From a checkpoint of a small transformer trained on Wikipedia.
Size: 18 layers, width 576, 9 heads of 64, MLP 2304 squared ReLU, vocabulary 8192, 81.1M parameters.
Architecture: RMSNorm before each block, local attention windows, capped logits.
Training: a variant of Adam for these matrices, 907M tokens, 6919 steps.
Each number is 128 + 32 x the weight over its row's rms, rounded and kept within 0 to 255. Layers, rows and columns count from 0. Numbers have three digits each. The size before them is the row's rms in percent of the matrix's.

# layer 15 attention output (transposed), 576x576, rms 0.0427, rows 227-241, columns 96-191
082:169087109158073078127105170133150146167120056084096115080145130150136138149088076120151123094131174167136114170089113142119088088118105106114089104090173151123192124124169137168123232079115060114133030102112145095062105114087092133142061144159135118108161184119112076179053107123129150132
080:126187094135087163125183103123071132093095176152087075133160112176125118178102130116118163134154173153141152129121147085160077086130109151074108112084171167116150112153127135135120156195124179126161131145154127095169113141150134119164160135161172102133120101088103117181172152133122141106
084:143183068111176096106125117074132120120072152148164198126104063135139109107105117115129081170067132185118239166136141137148073115081178168114153107175146130108091126118122170125100128136132120119098184156125156162176110106219139073111136148149138129111132146194128070154131156128058177150
091:090096151135081125149098094151162078193106105150147110121068122103074068146145103149206131072057139117148151134113167159122117096116122158127140134121113136212156094158052124147056145117122147130099129067132099091129142165147144117134088112176081192124146103170141097101099138052114146155
089:163093168135131108119156090109135073158088155174106083120173184109095129182093096099098116148133146115164142148163148107093188158076120110170147095128163145109103204161147134165154090119120130120101117109129097126126087089203124127113132105131112134187124134138215120137178121104159070114
089:139121190141135130191172186057181141068130193157115197148153186104154126139121133112113078174082129184122118136139129097125145108146137092143129155132108196130103161131155157146097111121107089098113182167168076117081125131103130113066123135093158110130125127138175101059120077095165144132
092:186052136126112154123113062122124095139157099159144142114131103123151063052149076090169129180085111099091118123082112150117081183081113164139165174082138165103120148209087131128077115160150128129127098112122191150070099190099158139137072100137109087153132143123140086086106158182134106107
089:121116066070184109100096143124158114167156110141133135167107150137051135153148106146133069102132122118153171073082100116098164091145170104156086148117073116109117120127164145125141140113127156128137092164136126116094143090199127096164168187146160131161182124140139079168089165194083122061
092:152130128080113093133148127125117106116151071127168153138095150165133155138090121110168176105146087134142191170075108106088164137212185132106102144120115171128102123107075092110166149101098164140136082146126076150081128128110166199163133127130147160139148091152142114150094155093119100057
088:138157101118139118109119121156063153120146119078073173154156082162118085139139118129153114087175072181083117123105097127100130161113158071128123130152088103146065147091169097111210142143133178187175114111107112144173086101140134148035159163114162119087124105183105133135117118112135120141
082:125133116147161170105217087140122094128131103147135146110183121106102123105071078123097100134122100165107152108165138108142123141118151125165142145131128178109114139225188078119103138194184113147143061131107023157123114050168111108150132144143141130097159069117193158079107091120178181133
084:081103090103107053115152092114136141171137075119080174125152112126132129162093092145110126110118097136105160182137125118099138166124126132088133119137129131074138168122180081059123180115119096095100117116111161138110133166113124184108102119087135108144132085106158126128079140160129145080
081:097159120103200162107182071105116117119116124091150142137111189155092094106123126136159105153173127128144140131098146141127153093116117121170119133144122112121125098137106105087127125149121186112143133095072115065143121097149168121088131111146073111124115127119121128137112155120198144127
088:159116127144148133110168157058128160141122194114154147148148117108162114076147145165113091157137114167127165110192155109076145148162181125147134111117121114127082124095193177143129072144099124132085146080135125128132122125211177077085173175141077065157123128133152101107135113115174123131
092:155166132171140020141041151141137128183122075150205121142194170165103141136108088156130173109073171165158128096110094196108161084140140139162105145160121140128142119125134098056176179163139129159183066057196093136103157131101115193116138142154123176143138161160122102165105097112097151118
# layer 15 attention value, 576x576, rms 0.0466, rows 228-241, columns 96-191
087:096071175137108128103085156145188130193182115153197205097145152119126138100099149117091161107134129134151122172131131127055130178094106130194148119158112137107131146194189093157179116156082114138103122101147158169106107126161127142151077104083109141142136161110127167150071140095100152144
082:119118120150082108132151119184068159097216113154146098118121161133138159126126061144076109151181088029155107116095095150105174124162115119186103136127111134133089135125179111093117059113123141126109107111115088055091117194098148134125133096186077118132153115165098137125096143125190138074
089:146161125068099120161131137070145149042163116181103128122173174147137128086140177095101078164163142079136089121134143107166112155090105079147093157101102112143111174140110232098168122107124141111081095196105107144077146105111134128130156112121168078110144146081139115112178139188109169145
086:078100124131101100129124155149093206061157093104141172148127104158155105087101104155142144157096106109097151094090111112144087114148109109178088123162191160132139101105141172115104183125148121151177105147118112103111113132083161123123129181154100141115112168122086140149139087106073162159
084:087126118115161089073122129155142082075133145093126071080153076118131097134135096165086153120147103057135114132181137130165129134144177125145123154135153079137057090097113065123124086186211131140085108074115131146143198121138154163150076120136081091073157159148091148141129119092147170133
092:135175068142107120089157160094166094126115166129143092112115103147098122165133128184120102146177202140129155165145164090165133098185139110111120129151099133130109120096169171175146121077116062130110156209145133056149155074144126123069160139134153147110110140127075130133157144108164094125
084:158134133113056143156147099176117105085141127152124084122142104139167175102061129195112119124062122121102131132177117148149097159131062158150147102127141127192163079114087115110133086127109139123133124161117166107125136137083102160159170130099105163126086092136111093121190121136134142129
089:174081114125141147116156104100168109159094165195063104019129124113151111153155148205133076143145171160165100100091101103123110097064048115128174147147092071100147179129135101162110123134115120109109139148126149086174085178120148074133164139116168096135123110161078155121169142132127139181
088:151167095135125169103091120127144110139144131163128142123114192136128207121112131196220148205108142145116123100160107136091117105186075148099138154143102180120229132152132132134064119118087101138102151070107166147165098169142118141123182192151068100146082148102167109127133149157123071093
081:087105175164144095130120153114088128027149124122189126112119196140156116166141136080155090125166151112117183132112149170136137060127076134147094157056083103098095123094122145078121137136124114154104201089117154088117118142051099194088089169188200121155064126157101108085130148068108119147
082:171152154159151116089077144082127142070125150094158063085091159162120152132122109157105126234154147094122148123122135103171126145135089107166150173123091150105084099084094137167148068087102130156127141195121071097186135171086162123131161092172142126102103133163100129158158079078079107150
086:094209098147131123144064135158141164162099120147091180159125093121150145134112167091119108121127192172058165100164141078082134171105141172087142109108148172144161158128155092191145165117116084073122103095157139136169098190123107150115142190077157118082104090161126165149165166133041096113
086:110129109147094113050125120192128147097104080099108127098091108153108136158135078070153184111082067095163163143110057131171119105154114112135125169095123116136125110178116090153123107165087090088145145166146099134110169133067118231109121138177162142042105073151137164138118128074062133149
089:128149107061107209100209058101122129108155196148115163130097082088137185142153195173116045135117116113115090117146164070194104144125115100047085127124085144167109107144061140168095102153110143156105134161077192126148085107140140122146151126142147111095102078072105113120138171162150106122